{
  "n_layer": 10,
  "vocab_size": 8192,
  "activation": "silu",
  "tie_embeddings": true,
  "extras": ["attention sinks"],
  "lr_mult_down": 0.7,
  "train_tokens": 108100000,
  "dataset": "wikipedia_en"
}
Each number is 128 + 24 x the weight over the matrix's rms, rounded and kept within 0 to 255. Layers, rows and columns count from 0. Numbers have three digits each.

# down: layer 4 MLP down (transposed), 512x128, rms 0.0594, rows 212-264, columns 0-127
# up: layer 4 MLP up, 512x128, rms 0.216, rows 213-264, columns 0-127
down212:119124162124123173108144122135106143106126077124097132143109153155135137136163098163103107129122095133145126114141167124106141140093139149101155140125149159120116155096156125129162124123139144121176141144136125098110126126133138122151169097113118135125136151116127169116142134136105133152105092123123095161127114124122120168073064098100136118124129148128140130126086110085155165105143
up213:101140134159182156134103116110104120127156097100127140109132158119089095146103113115137136098115149102103155139111148112124086116123116112112151152095120147166080120160136175115148106144107141069111131121114143099125198105145088145108140085175118118181106151107123159098150131125145121143114167143141088160113149104105086122128105131086127116127148132140091118136066097120130138153097
down213:117134098128104124093140099110155115140117113176145118154141145153149140105114144112146099140153106148142162143151143132128117135160115105083116120108143094145085119140115128116142108138136074169175128122100083157103113106149151121147151161108086134123133107100119184105099144099128155117094117115117135127148150121096156171106172082151141132140116155141136095137125110116142161154117
up214:172129124166065092142122122118126146154100103132117136109101127143110161107154102141097126127158112126120131144136123141116088096123165127128125123124167166143119130128100095131099162125118105136170112122117122129158133140086110113147118141133121094129123130098097104137120126152103113172131132133099181136114149101148073117128118116109152160132117116128159142104118119106114116119129
down214:106095105108153110106152134122124140126140098117138110091117159076174098100087148105145121114115091126119111128110103106123089123133105080149107162121144077069127106107089154128122130151095122128120102142092143111117096119127155097113126101121149138117126134122155185132122149111120168099101120159163105108196163092123159188100101120087143112112139120121149126149087154129109121112119
up215:136107126163113132140108137101148102147118148138118136153112129143133142126141074106085129091121159106142151126112175142139122111119141114135161150101182082142128103140133092124116100127134158124168144098104107145169148104141092115127132121137108132177117116114088116123136166142097140145108131134148140098115114129124127132103129159126137115064109107142101148192133142103142177125103
down215:100079107131129115104143147141106106147149112119144153128149156084113128116125166180158122167146104119149157127140110121138140105135117112119118092126116117112130090135138113128124145112176113126165125118166124129108100121116163133129113170098134129115101109132134155125130061087160126127156090127117138122114123158123178139167138104177134136113114122141153127134089157129164100133156
up216:179132131168091152130146094140091124094147114162116099163105118092147124092121173138147129157146137125124111107133134079157163119117102097177123165141106121144115126134076177132122150120194129155128167116067115099149119151167142179131123118091133161114086157128122166145136140109143124116113113135129116104154118120145151154135150130147129157142099103131101105121131109147066127115142
down216:096135147143140139081128155142134144142125151102124119123151161145163123123143100092118126123121159136145143109158116120126119105146147160095143155104083147148140100148166135112130115135121118117146082121108123152134110106098051137132109140158098124147128107149108091100105108107117138153129163121126129164079098125141100149114136145137126134116166121137142140135110119107138155114103
up217:101168148109173144136095136145141137089134101124110169097130119147147111113110117145155127141087065197118129128125084121121137132112108126112104138088102122121148105120137160139105139145143160124100164130136126153123141155130180122105081138082125153119104051120104152128134137108174150147117106181113127084108108102113135132157142137112147105109143117144117108156105169156137127113147
down217:140121107147138142142132090119195135150118085116127115131145143111151144134068172113123114073182128104150143102087116105154092111125144108166131109124126113154095164117100111100123106130127152107107110120148148125107138163063130158128154141143136100129124173157129085116142129125079148118167096060089126155164122142115150132121199139180107122144169150120114113139130094110159122165098
up218:102101190145162173150125115141128132136137124107168113078170158115136123115133142135106113141132093115121144129112073172074078085140149135113172127077101107089143119175153138137133114142094125159131122139093075133154149109125107129115126110119096122127143134161103126113143155120122165140107114158093147133134136128158113138166111132122130110196127117109127091121115124102121124163147
down218:084173112135147098166133116128135123154089185138128166127110119110134147095150142102079130173160087103147166130120133141156073144114151152128147100134098107145171135127094119159123132096133119135105129108171127114105115096099149097159114103147122151124150087072119096077110078139049146100157135100147132097114159134159126115124140125159154131165127138129127138119168142174156123156068
up219:066118120147132127127118148098175102154112111142163173095120127154081152105111124095131155090144139158129135099114106100152162118147159123125143111127171079133090129096104129112104140105133154149156141119126110128158118082145088149177126133155096129137157123153121136127123100129086158163134097148138128124102098135126129146105118146104139116102148162139152153133116122101152103114090
down219:109122136145092112083118136114173145129165129115127129143162106078104153139111123127149158164112121111105134104123126131153159143145137135102142099130102142151129144150167104131070112125127097127123135177133118111163128097111116122125113144135107104152143163123097101137122144137179129108111104120128117158081126081123138162140100107133133132113170115123143079155145107139159163090126
up220:133117143148154133148141107113143098123146110124117118109159137112102095087119062188121147109097120116117142091127115123163138109153135116121145122147078149154176106112125141176140124105117143110098090124131153092105117136154141137122166143131129147137122174104129093123132089131165141168086167160118153165132125142133124122161098121113099123155089143151125122145109145103124118143143
down220:118134134138122106108128158126131097115084077139148127152156149174145113105136133089137124142154101092141144168184129143106114136158101152096116133113148101075064117160122142105145146131131097134151112142111123130123118108071099106140139113155152107135148134145121140150118159145073107105127117116153122096179157122118102128101118120149123134119130124089099144108105106157142109115132
up221:149086154096111076111121118143132149106156058111136115138101136189158083105202168141126137105144167114117118158092062141083137128167146112121078102132140111085119123105153181103107124131113155153091114121147152103148131128110139124156129113163140134162152150108099172096110095126125127105103164176098127126102132143094140127120110098159117126166135084091092163144125121132144127102126
down221:168073125146103113084125171169138134123127110142154129128120123112082117130130104100103111106071124112139157143097106170131154146133120195125130062130142149093099128111157131117115119157098134102146143162141172089158086132171119105146135105127132124158130144141131112093100079122103141104141108100113100114089110100124123144161100133087113143103143106135131143162112143098127112166122
up222:143129139151174098169106131129080101114150122111097057143156112137141128145093118100081115122162131125093105125157077100108181147122127106111138115129128115101095142133134111099121090113165086121152145162132129124126092134104100141132097120148113122109143145144135161118099109099133109132110106108152104103101133127159131099135126151126131151107125138160105123144150137108101104163136
down222:178127118154120099147110180110117137155122122131090143145149101109156128152099140125139122149109120106140127122145150120113122150162125128134163139110111061121160116147102130113146128137106103166116150107126151123107127125154101137104111110122096131087158120127141079138128088105131115129142127113126158101094142132111095166148131126143126149139128136149134147106136130107131133119147
up223:132118101081103136146111129148127128120140128123150152121072141159126101102119143158163140158123170143124166135134128135110132147119078105148100137136136156106150097156125142081155136130102148187126155095149143121148143085145132135137126114175156132126118138147117142127117146120149118101102125108081122127136127142170104084143161159109142147119122091123171085123163169111105128137134
down223:169130124111095132137122100121133136171161133103169128100092140132124110135182103121130115166128138164107136119148101149139149156111140115166143121154118124121118144143152129153173152132126102125142133132157146115137139134147076157067105115146145135159148104126110128098118120099140110134147108086166177155093124128145154126148166171139110143111184110114138129119100137140146121138116
up224:133110126134128134133104092084118173107077133138109147101100142113138105124125094168155139115138112129113118118161140122131136163081133114126151106121123136151192104152111175150127132090133074126111142117109135104087108125163112117139092152143099134127084163128103103118141141135140153132135124125159125156110117114188089103114119192173112136086160171110132152113072186166128145130124
down224:191131150125114144147125119174166120099112142157112104117137158085085146103098133150101139098138167132163099136125121129133135137164120141068139173139137108117143135149144128107115125119103131140109136131070145098147130103186139098097180163118140125133154108090161087138113150128109115102134117124125112120067121127110114134083180113121105117140099081136134091103123128136144169126102
up225:177132117163139143150085095098106107137093149156164078162130093149141146103080140114139124131119132135147113128153170160120118089126122137093133074165097123134157161112171107128127167116114155103136153121102150101093134126088096151145094120130119139152118116125103161099117108120157131113160117156154126116139144112153120087123081139139176146174131125091140160115120137149092063140154
down225:157117130100148111116125130089109119119089170158107147099165144116136121079088138109113127121123139127146129143114128093090178144131118066135109136138144094118120128100119134104133120133105115133091112121116111130111123151140207110128144138109136128151116186147104166102149149132109080163108135094098138072134131111119181170140067076152094148117137150137124128118140102138149133100154
up226:150178131138094130181106116118123136126129105141159100145132097131114125111127148107132175134104153135106123123122151117124164099145128109094121157146147123130109154131145184139114163096096102112110102121153172133117129147110117145082126159132123123127116121162112154154102117138157151114168168179146124154116119123140136161167133171110190114096146125120103139142107132152120134169132
down226:160157132122115147095115122117114125148130116130141082103121142094140106140146114114143086094111124111146167097113125153097136132142089187108109146150065102126152135179140132107128109106132116134134125077109132122154140123105166120177160122126058117130101087114176125087164141085111123118152129109114140109109084124103117132117124093131113177109069116111133157109076130135133161108131
up227:113114133146138143131138115078165118126145112088218153100094158180144134125133104093119134141146112134088140136097183138105137116095139095133123172123090147125123181115130147152120103119141141098145108127115154124163119163121119133118124091121122139116120075138098115114155156072114162147108156143156168139107084155137131128100113105145136128111086149121129135154132076167137117151145
down227:108129087107189145129144109155127114131137100088096152129146121101122131122109151142164125088113086135153128109145096122126163155148161149101107105173156137128166119143148121129170176144127124118118124105161167166103121136143141111146113144131114115124115117110132156122133149108126119088135108140139105134199176152161140137104144128119116157144146149107187130118100125097113133106117
up228:158100159126147114134116180149103133118106165122119140131113120114106133130155095118127132124176136142097111163152116152119143111109129150110152150137134169085142186166143133125150109128138158135150191105125094117165121125130085142135116143126139101152140098178101136129118147133145150158124116122130126126099136116137125098098150136120130165119123129117117114125089141144135107161145
down228:102167122115152153149166123125127129113130112145150167186125108105114164120060121113171133089074111120136159100088185128130138132122123139150134108128140074145147139109122113141120145122108121129102150092129168148108154139122137133127105115148123140112108115085171119117131113111114123118141142142155158124158118113113133163134122121120148123137161123093133096131154094118135129098144
up229:158167119123099141164096120162152105129157133146095106116147148156127133110168070166145095101161126132104112156189114120147100077140146108107123114148129156099137119152115139140121170107121105177171134085151129140128153139149127144140119096171135113145123145132106171116114117103133098065084096120117130177110173146136105148097135101126152097119117106122144130127125118106132108111153
down229:142154169107123184097120121118103163143124198154088143129130099138135112150101137117128136078124139084108182114106164119127132122111103199162160124153132093160116145120132114128132103167109132114084121139116160125113105103092127128149133107100123101133167125143128112142121099123136119155104209134108173106120116115125092156153163155107134154133157139138121106144116117108114154085152
up230:149113091117137133115119098141121095142152103114150184108130113120175137161133132124161113136102128060117136127132089151130120146107119111095113103123081102152134145099049172116142136127166126126141145098105095152132133148126086121134118149119126154149139099141146137146093136140143155149158180162128107126134126151163170102097126159125144113100088120118151126127131141191142162141124
down230:144119134148118123134153107121100136085129151139122146091148136060117115102125095140114111118125139120131127138119132143113168136101088139108139164139174095128109126157140167120133124110121146153095128141125171119113129121103172124143124121096137158112151112082113092132158122106083128118090111113123127089124110115108126150119068084114105164168110108135094105108139136089115130160114
up231:167131103104126088135144112095164109121124083163133133087140122127115078106149115125129143119098140109120143132075126113139130135140135125187119136108139121123167120116114143139114155125151167131125145121168130190123184151099132081130113124121125133164157104142117106110090147118108127146115157154141175126100108094153112138125100159113103100136122138131100099099165153091140118149148
down231:128148173139111179144149107117093157184071143117104127100116158138122103133082128151177103098123133121120104082125130119128103134109141122119098141128142104168127134128127133176109119107129097099091144137171161137103118136092125165099132117139092134117136132127122133175126092150138142129109080149107098112152140166144159140097147124121107127172171126127090118112134110166108082190111
up232:149157132146136091118091135109113134123187107162180130127134126075150137128095126172106130160108120158139148126109109133148143147123174093162159163145097116138103160123102160141118114121097102140134108136126120147088157135130183117101102133100100112116079162129098106174132142138130154100165097129108188148131133132123133187169132140116103178141108126151094137114156132142091136128091
down232:120142124099150122123144135089118145122153078110136101153153153132113112103102119112172109063117126155148171106137096115178115171156139086091116120107123113149132166067114120094159133179117149118122130148160204113110102182114089147094143153092193145102159096091131143083140113120117120137099124129146123112162160118162104101095123138115099166101163151135165154142133163134121140101161
up233:152124129105163136111148143116069121077163121129153119108118136144144112105124157166111122119138108115147126096101104140138148137170157163123124151130111093091164127146101125154137106104145116155146102061101142086065137124122132116124190145111130105130076132109157131114138071120104131095129103155139144096121134164114131124114160144099100150149158094124167163094109109131140156112121
down233:122139122132103098170150111146162113117119162123149112092124118066147156167181105145079154117140144126130119133097088131136145134138115103135093125146121116090164116124117118137141135171094140130110139094194147155133136124127116078152101157140126131144120150114118117156143176130172099111136140121157139122124101146176082101132125106131154075119086169095140095117118130117142107164129
up234:157130145132140120127130097120168106175072139118150139107114135100133126142163077152097133159127112086146132171117080125142152136099126110113154103108148080078108116106090130129121143123119176128095081113092142098137145133088177154147145144117134132121119108142116147122120140113169145125124090160132170093124143126151123094151099115089169132113177148126146161127109137121110127119097
down234:167120098145143131122151146110137124135152101091109140146118131137172137209092139076156135141085139132122098123127131113090114133153140127148127126160093144156169126132122141118123128127106103088139142158157138107130117101094155091142144168121144097144148160129139130121156118163126138141136160131108123145127129146128121140159104125213134142116140150080105098096132136113101152110145
up235:142146133096173099134129115088144150151106106147151120091105130108119120118119123166080157098123162071142159120143116163120168130134080146155109147119121111149113158092137145117106169154119156116149132095110100106143081117138114106140114121170147099123148109119177122125106109155112136162089147133142129119119123132153114114111081162108166123121125148123125138096137116107108148118118
down235:118169120134117148114150110149099128146122148150181111112127150115110127118169100140110117166119197113115153090139112116141167111134101134103124152120111112164116144139136123130136137155115105101078177093142089139140119119107148140098132111160115103124101124129094166139115083145141123131091162132151144130138103149113115163135108152174130190130148141119119127141089142127109155140147
up236:129095117123157103105148104146128121136141132132111135160161126102142150130133126156147082137175142161106139155155129141159150086140104107114131099152112164079149119148160090115119121106141167149151144140104135093141148110142134111108111079154109131119101122131110157110101100096135091110139133137090165168106134125133134122123178114131135111157112109122105145138118121167121173093136
down236:133157134136110130113133119137123134171100123191119124127171159128131122130113121119117106122133150075112171109108123082136086136155139172153122118157103138175141097136111111116182114152140111129105095124148130095088101119110119133143140124149095147104166162147104088117135096129110101175115121110101108126133081138080131176107129122149111151148131140140111129120119120131128112132157
up237:129104102082114139122101145154142108101094080119132112153122097107098131146102119154138110155097097123099088158148151090104103144149146087110158144132144120141138108091107151111151145106143162121089104140126137099113115076165168106122136088150123141147086112156082139111091117149080130119110082131093159128135125130134133152103129119166087151118114142124165130140109144138109142129118
down237:134118130108113145141124135120124115115125114103116156129095097169079126108125140149144110135081139108077120120098133138104141129163104147147124142124152126141120159090049121104165141117108191156119139130101140120108101112201152138146087116163146119163128151111139133092110133119126108134106076114121142131153193111103139137111169080074191121166115111047142164148166151149108180134146
up238:140122133125106083083110116168138109146089108130136189148118131119051148194081159158138164107094115164080110149128155148145133111133117121114133140109107130093148154100097145120118140092154120106090123120098142103174132105171100202121104139134130163154139171143116086097095108171070108118114135158139103081146117076140126132138117131115132166151117102088155119130171129133109138135110
down238:141132128127105165162103120138112108116134154127131135116166135100110152150122083171152157087128137118077144095106168106136150171107080116123095125152096160104171137116133161154137132141147133169106165113058179075086121092200121156120159128096139157167126126079114107125090082173100110130158181148105155091117118117098142179130179115110081123177109104119172128106130105120106130098184
up239:108146109080099159128095146160193114146133087144156116115139119141106125153116159184122094155123154125139140098169129142141121098123177110123088121139112127121104133147162135159095130143145110192095150137100131137124133108136081152116122116120117156130114145113126152061132127145111108109183093146122094124109120114120135104104096113078109098138105154124116146136170121161102092105144
down239:096141152136125138093139125121081108100098067124096128089129112121116116166112189097146126122100135097081083087123142102099120116124134117155104128117118117156091139093154135156115119153100144134142094127126107122159154097107143120112095108158123101140159108146088115138113157160104112147157129119172146094108110137091122136100117092143144096143125123141105124125138095109118141113142
up240:107112149153118109093157137088095091102141160105149138148135176161139132121107152138135122125082131144124131120157192129126126137135106113150136160120169136137124103132135176131120159165106137150132118135116134168141139147135162103144117131153109078104155161099115117111107110140148130101135134103148119180125145137123089104132134126097128150113141095144148112102138149129115132136143
down240:153135145120161099122106093131127100130156100097118133127142132151127138140129113090131101138117109112117122111137150141123150180133123163139151146121140107154157118154132114121123117105135108133126105132084182180112160093127129167113113124128130103153110123110106153142121128187126150079126114121147143135134123154117128156119132161145144103119157124102099127124162134106159115135111
up241:151096120142131148118121140109160145114143115119149135118122144181110096147126064179153123128179117144140114158156113154144160118148103140125129091105119155125180136129156129114158103158135147179165132163135180099140124105165158130157116095116143112116122132088083148113126104115134150097131087157135125151118119142129139156087141130126133102149124097127157114112159129112123175120179
down241:101163121137123118133124124152131149176136145139146151152145156120172125150118104107125132134139093116117118101065128161118094129142135197146169130115162141123126108123135131143129120122118115119140085131172116107094114139110092095129146092144127141090145131101110100143156100119116101107095106128137121115130076121135172126160125162131159111137138161177093134150111146115178138129157
up242:160100110168168166167142134142140132095131110115078136064121046135120156123130168134113115112082153129104139129099088105114093063076133146120111119103120118110126096134119087140127153106168158130131091130155154130151113139161088170138180176136124083138106142133133112131108139127123164103138095131151147145134162096149144147146175186118115148123085123155159165150125126129096134083207
down242:108139152130155122167085128134110154125152141080134151063145111152114084121137086087130119147124170109156133141111111103161128040151137193167129135153161127143177141125141120164142178116144105111158113143138169163099116097153073107191155132128088123130133144100096159104141176128140128125101068142140156148139111066097163134162130137130157148123098132133133090152114109106135183129126
up243:111097150134126125121116128080107181128127097108156116148134126085153143125129118133102138162105120159163131166115129144145145129115167124117098108135116130145138093124125141112150150173124125156105110146103121147134136154141139126141098121137118097115110119150148126162151171098103166148135097166083130109151147090156130160074113112143092120146152129118148108130169120130100168134146
down243:163157144119106099083103113121091118141095108142154134122182151147114110151147094139135119140149173110106121119140164133155084109153140143112161109108114121117104149149131118137127159145118144118152090172155122121112124126081079099083146117148135144164159099120113105121108091169153123135124146121150131116109106118158142142137127141184144123152116112098088125133084110140156146138125
up244:122094115135134126112139123144091109112139085146088125124108135108167109075115109128118100137151083107144086123093124103119137109139130097146138091153135096118120145142187087156109137138150110100095099135167131170122153125118156150109113111148124136114149144122131101141124102079104134120132129144091151089128152097158105197108096146143139107142071131116131125190160116095100131154102
down244:126146112098110137116129094136133120128097140186165118113151130166084118161102139148142157120125154123118173152153164068177146191143131138109164133134115136137112092150146140101146107142157133136099114133128162103162151117165099083167136175149133135129094122130127133125116120153169125150113163131118134085135140142097110097111119106159104119109153142154111142081122144145086168081149
up245:166156112156124098117109118157119099145140112121139154115114118128188153097126153136125115163073158136106131129151139186137147081138151157133107143147144138152135131128110130129116117104099136145151157086095094118137152135106111135139104136147126154132118162138123144121159112137135116116096138126133157168127146115149130118114118121119150114127114092178163150110140128135112108111127
down245:114137114122137094118116126073098136125105101170122124133094155115158100104108122137160136124104105108127152102115089095143096136125119117128168108134144125153127147104134115116171183118142136159148108090104111145141120116123150126102097130142179151129131129106139130136142125073139091119137119122074139159152136100115173142115111138144195163086157077150114136138125117154121104171130
up246:148115104120138134166114154131075090129134103115127155123119070103085091129147087170157142132118150120173147106146129131145150110106142110123112111124139129134163170099113095114158163149097155102154144107100127080161119119141128166109155101127094139104119121107103077148116108164148132115126121132104133137123180149167140097113146166152117142140124142163076133106161123145111117140105
down246:139144100124111130167112116150113157086159114143111111127113120121133135170105126122100157141111121115135133148140135146106162137101125138196114128163176105146159115137121123114132168153117114157115114135159160123127106113145124087110135142125106086127157121121094095145138111159160098120098138072121085145120128119101160126160154190149160119072142157125127090142179123118098110106088
up247:160112120114110122119139151076124108116166140114135107136093142137123153168084159139121116117149158140148101109134123144098132109127105137090117090127123107140096084087190093135113119126145142139137146141125135109134086120126105119138103122090085097144090144142101148113118144094163144137110115149120119120128125090077105118123145123124070123124136123096107133096093093156120114154136
down247:121181133113116145116134106115125129083121167159114121094144115079116089127132122137094116128094128131117158156147115131127121114164141127128167161104120087101113118169143113152125166128125091146150107125103170115117141108122143141093122133109169128149151115140136121137134108125131133130103132147151106072118121110121128138159127099137140121128144127132126132154154168097161130129164
up248:143130120156134107156173120076123130106128126135157108088100088133131116135098121106095171095115112125116124117124131119099125122098136124138130110110111129130122159141114153148154129135107119131098124121139152159132117153118108120109131148101114119146100123125129112107130141134143137119120157124125125114119082088109141096139131136124072164094140176132136161127124143134142109150090
down248:111121124144094118075115138128140141110116134158118151177139158133137089129101126140148122130138103128128127186143165098137074107105131134103130114108084090155100124150123159121152101117150131168168094168121122112136129085139156162130149129141138127122141148124155161167133074121114127106138110115113135175160178105090153154115145121157170106117169101123108144119159085130150134124125
up249:131079159134106132182129123155110125130169126117100141158093126125120133135119105130128118108155144142074150113118128152153152118102142116112153133131151142098119112135116120097108130112125141122154164117153119094156152121113127165184093147144127115126127136156103146126121112110142113103127132156152149143134112108108113083144169136085168157134119102137124118118080166077101161147139
down249:111143136101117121105138119154140119155109103147097166137118124138147092141097170181121119073087083123134098130116140112107127143184145135170162166126137152141137123115118158071118116153132137156115107106089139102072134122107165119080150072126119160086143147134124134153116102170138082141133129124116141146098100117125096131107141152137104131114138173140110103144112131097130140149128
up250:130109146165141163150111150107131149122164123126173158096132093116113117128133131102163137118105174128122112097147140183102144094154129174120130132140088145144102135107145138108092168122121095156139124148122127134128156131099178152097134136124118134128154125134103154103105104139091117142130128148101095104086161130106070129113094103127142121130139107137112154090137114183086109122155
down250:076088108106156135099110111116162107139105088131116119121140201126155158128117143125124131127095099124121088121107121120145113144113118083105109137135174135110125115135122119168163103087126131147091108134113114119152124127101117091145128114136149145110082157158108128150148113160164129130107116147132146111105108165124140128112108089108143129115129158156131183102126161151118159131111
up251:120117114207151125109116126151148098163115111154169120151119109117131140129102080108128158129152123131145117126167116142135084145144144097119150151164120079154112145147067141096111147137143144152121096111141119152131118150100129144151104113106148180124173140116160166124163163147123140112134110143132125131145147112090111120063082096133143177120147122106122138190130128148157137146117
down251:154142170114102142083192106158056135141130168146121120101135117128129103126124155150134116165117126107102128111136121081116119135120157147139136145107091151090125115148107119109141138136153124118113207143114142112099137129102132157138096144163117142122114149135128117117115117121131135124131140110107119123095122116087104134143119128129101093113136135131110136101088079136125137125140
up252:109146129158110134130115129154096176149126110125102097080135122104167113113133098151114133128106118130112132108111149112130142091085133121106149090179155106142129141126165099131131111125103096148140126109102126145157163138126148086108103121138113112122106098136147123137141128126160158139127167148124114129151142132103135133123129105134161092180120103148147153143145157165148078148116
down252:168122171135117155087122161116078137144127130133157122169138134191129120150143159153116122127123144103132156100135114121116121122160131138132164131138129162095118106130109149129142126140102133139116114108146121120105121117063100109132104156141150124134155143130151108172114115129128140102113106133114149132134119123113124132123129148156140137127141101185143115163098160130134109151157
up253:158130109147156126149116141135115143104103176140121122079144098115155129118125155139171172136176123102123117172121130079127129072073157151104136115133126148120102172126113149106126101108120179129108154118160122173174103096168143173094095132123096142168121120097146132119147156124170115121136110131140122109133120120141111111147141092133144086085064101135151154138139138146168129091148
down253:121151096112071121138148120123117148122126150142113119161128113084147142132135132152148139155146101087085157102162130118137146077135143152114143106157110103137159120112124133126147143110152133132090098151114164134115136124124169139143111161106106129134104166116113069149143112128137099152131100128130132126107091127113096103114116089130151105149137097120138165124122156097154117113109
up254:126059134136082103127116159116148121125096133125184105138088111168096120134136117102107128106067132130121119130130166189097129126105110123131110154116155124118139103132111112114121122111155131124137102115121141151112096142142174123116098140140150126124100147118111170132124124106149131125106144133107140096132164136139115125100117124138150147133144110090142118165113126146101100104143
down254:123116127131126114120105146150111136133119134138134159106133160103142135101123144138117116114145099154134154146146150155145129161096150107133136155101140097122101142149108141178141119141159135141124154098116141140130122089109135157105111112126124147112113099162152123112113141156077126117122149128123100123162152061145155148167125097103084120127115159111130125114122081154100132135121
up255:143083136098141153132140145083088137097136123112153140138109119115128122138127121135105133086146112102146094086139134114119183158135128127154133137106122129150103108113136092130098106111118096115121139130135141094129141080124146170121125130159117171129095118190156115129153144132161126107188120136136140165123164125160121096122103153087126148152167131155139153116088098089091107094107
down255:155166109142103147140119121110150145145121129125129137150175092119128125097153173166092168118080145140115126147145152109126128123149117118143149134141114112115107101120095166122133157176123139153129145152098148143150117104107094082116122106109135133149105123088130102078116136123137162107114125133077160103146114168119172132103121109131141105149129161088121109139144126156117151112125
up256:147133133146065150129103099075130137157121111116118160110127115139139110140126116156120182137136098135098120163095118123105134132148116113137125137159124135140103127089125151131145162129154161128163119148169188148164138085167109139085124149113105165137162178153137133119135137147107126159100157158150101142099086083147135109140103120105140118106109139115089146128110107139134099103137
down256:157153135142164148136136133110154113132122151095137152110138153164147108147141150119171138155120111173149110074126117137134152162145144134114144155117099146132110127143153148152157199118140181157169118125169147126167119135148130143149111121153156115145142183135132097143125111094114134109156154134134135160180107137111124127125104133160170100173122096104106082168164129115066130075128
up257:114148124093131117160129152078129113117089139152139139136122120081136148086121133143154132117134084118152090095127135130120133125143128089142126151136102127122131142132176156162113135098109105142119124094135130127145150112111173074129141126134135125076082140173105138118132163127097119115174147156146138144100117090137143098160154134176121126121137096136126120141087121153113136126052
down257:081170111122124147140107111149108152118129060107122106135132111156129137177156149086133136134113107085126109160109101164147122123157143145114094124086134097119151143146132118162079153128151140103179146125119151152102120106147092104151132125102109085136114108138161136109109133107111206147125115127118167126125157121139131131149105091106131119145131141175114131150151113116092110159157
up258:130105100114145093140161126112126108139162164117160108127104124085136101114117140118147121100160146150108129139152157128142125062135147109127138066110127167107126134138110109131077124143155102142119111158134157121160085125124111112105126119127160128127128146147122145147080143127130101161100138136115151124118124127130143105119139141104131099093119123169148118092116077116099099150107
down258:074103130128123134097137137133121135140141118163134150106149169146136155119079131126121128152110135104113117111138123138149129119112127108158129129163104132121157096143147105150112071130158167165112112111100105114125075148120127126148083073153173118131130111104103110150160163149169080135156088149146144141151129138107132163099124147120124150152160127127158122180100128135138113111130
up259:139105126145143078113127150154133093101101103135117127131143138187176122122151119119164118093112146068134123144110144171157137135115149115150098140106112101094177133114101179163102150079115141121094130161164122105143104142137167153148142127121130098141137158121155136122120179116127132091118141134119134150093128127126139132140129109092150086126090106150079089163156128120130134142150
down259:103133132099148136124124111118069121156142143153166115185090097120141164116069135124128109084109101137096145115119159095085137150114127143155133159145164102143137164115137099134142158117136175108130128127055154136095148139142150112090130138125153140105113153104142109149159143150117106116154134084101145140160192090122122106121093132113149164125116117132154123157098125120083108127169
up260:090105116146122151159103114117079120140176128138098091156084142136113102123143130132064137147131128093078095118105121143157096157104155155146102097132128083102177137133103135124135128102138164146114090121169080136091107123110160134163106108117140151088078109133140113142117125138119144121072097154154171180111107146181096117122199145117089152114119117146116134136103135150078142138106
down260:147135151133123129094088103151109113139086153125138148123133163141121172086076134133117124099140162128144133163174113131118128121151130107107151134077162148121134089140133145090171120112132092126087146156124150148195142171092114130128097119112124153162104167116129078111119160121102046144156167099139144073121086121122126133163126126139136118087074120140117076155140151127150113132155
up261:158130110132170155135137109163127125115148097102145142077126095095120099130150115123132120174166146121163103126165128111116074144091161111142139159118152109147110149148192131109137114114121154166140105106128123180121127149115105109105110157140153175100123121133086092127123120107122122129149109160096157149118125152150106088115109153123143133154115131118124138124113134117123117137105
down261:093168132086111157105111116126134140153132138152113132120134102147105165109102100115142179125134102136141153123153128091139128160122108132116101161127106123158148118159147123136110118140158143133100135111147148124151137143126088132103132109121165156134142107128174123128104124144095138187111167123149181159107133129114140126136116096109118124132164116152124131171135133119120133145130
up262:097136135138131158160100141086121146111123141119142115118172145138096093114118126154089137091113088131103119144096095102119121126139135104140111156108125114178142101048131141108112143172128156136132136118109155163121125113133125121147119117157092102101116108121080174123134108131156131140114123103109150099132132137132115172131127128137070113137160084144068134092084139114153102132135
down262:152139119120108154159126132121109116116101170150080119121135162095111120150101131149180108147138115140137130141159112161104089128114103152176079117155165138079101117128113128152121145101163114113093130160136149139076115139074185135128117122135164123113086190154088081103104146131122099118099099096128115089149086196137076111135141118136151078142122131157168110116160130102091154157096
up263:113164161174171108077156142144159125103124095138112136165116144150171121153114129146096121126101124131142117126102129177123132105116108130099159159119109125115157147087105125167078099127092137136124117108149113153135116095113138133104082126109081115146156077120102119142136114151135130136048141088147139098124132103119122105148141154130101084168103130143091126191115102139138112160166
down263:156132129103114100119109098148097102116154175110137090177091140119113104099116156138178126132092137115159128156125109068156094137141122119157116124140164156171146101114133118119113068131112159124097140118092134097125101184184131144142150141122125135105132185153170151118132152072122151124144099141137156116122153129137082133124137114158133159124126135145175148112172158129119142107104
up264:142134121137150092124123142114100129131126135153115114098125148128137146107154176121125108119103078148150113127132140099161139125112131109128126135126148109152134117130115124154154143130121134137156138077141147125129163140077154159130160169121142126121111154094140143125165127145135182129155118129131174091113150094122104138075109124092108120167102147155111104102112145199136116145094
down264:162112142124117156131132139111135120112128172069179122146153149120140119128166124147115124118133160160142116126145132113125114102178150154118121106153121140112102138139124152111107124124125128153143121133139152148132138149120105147134169121114121112150157123090112104114128092154104098150112139139092130135106076142149129109120132143151127100130127112122140142164100104074150131146152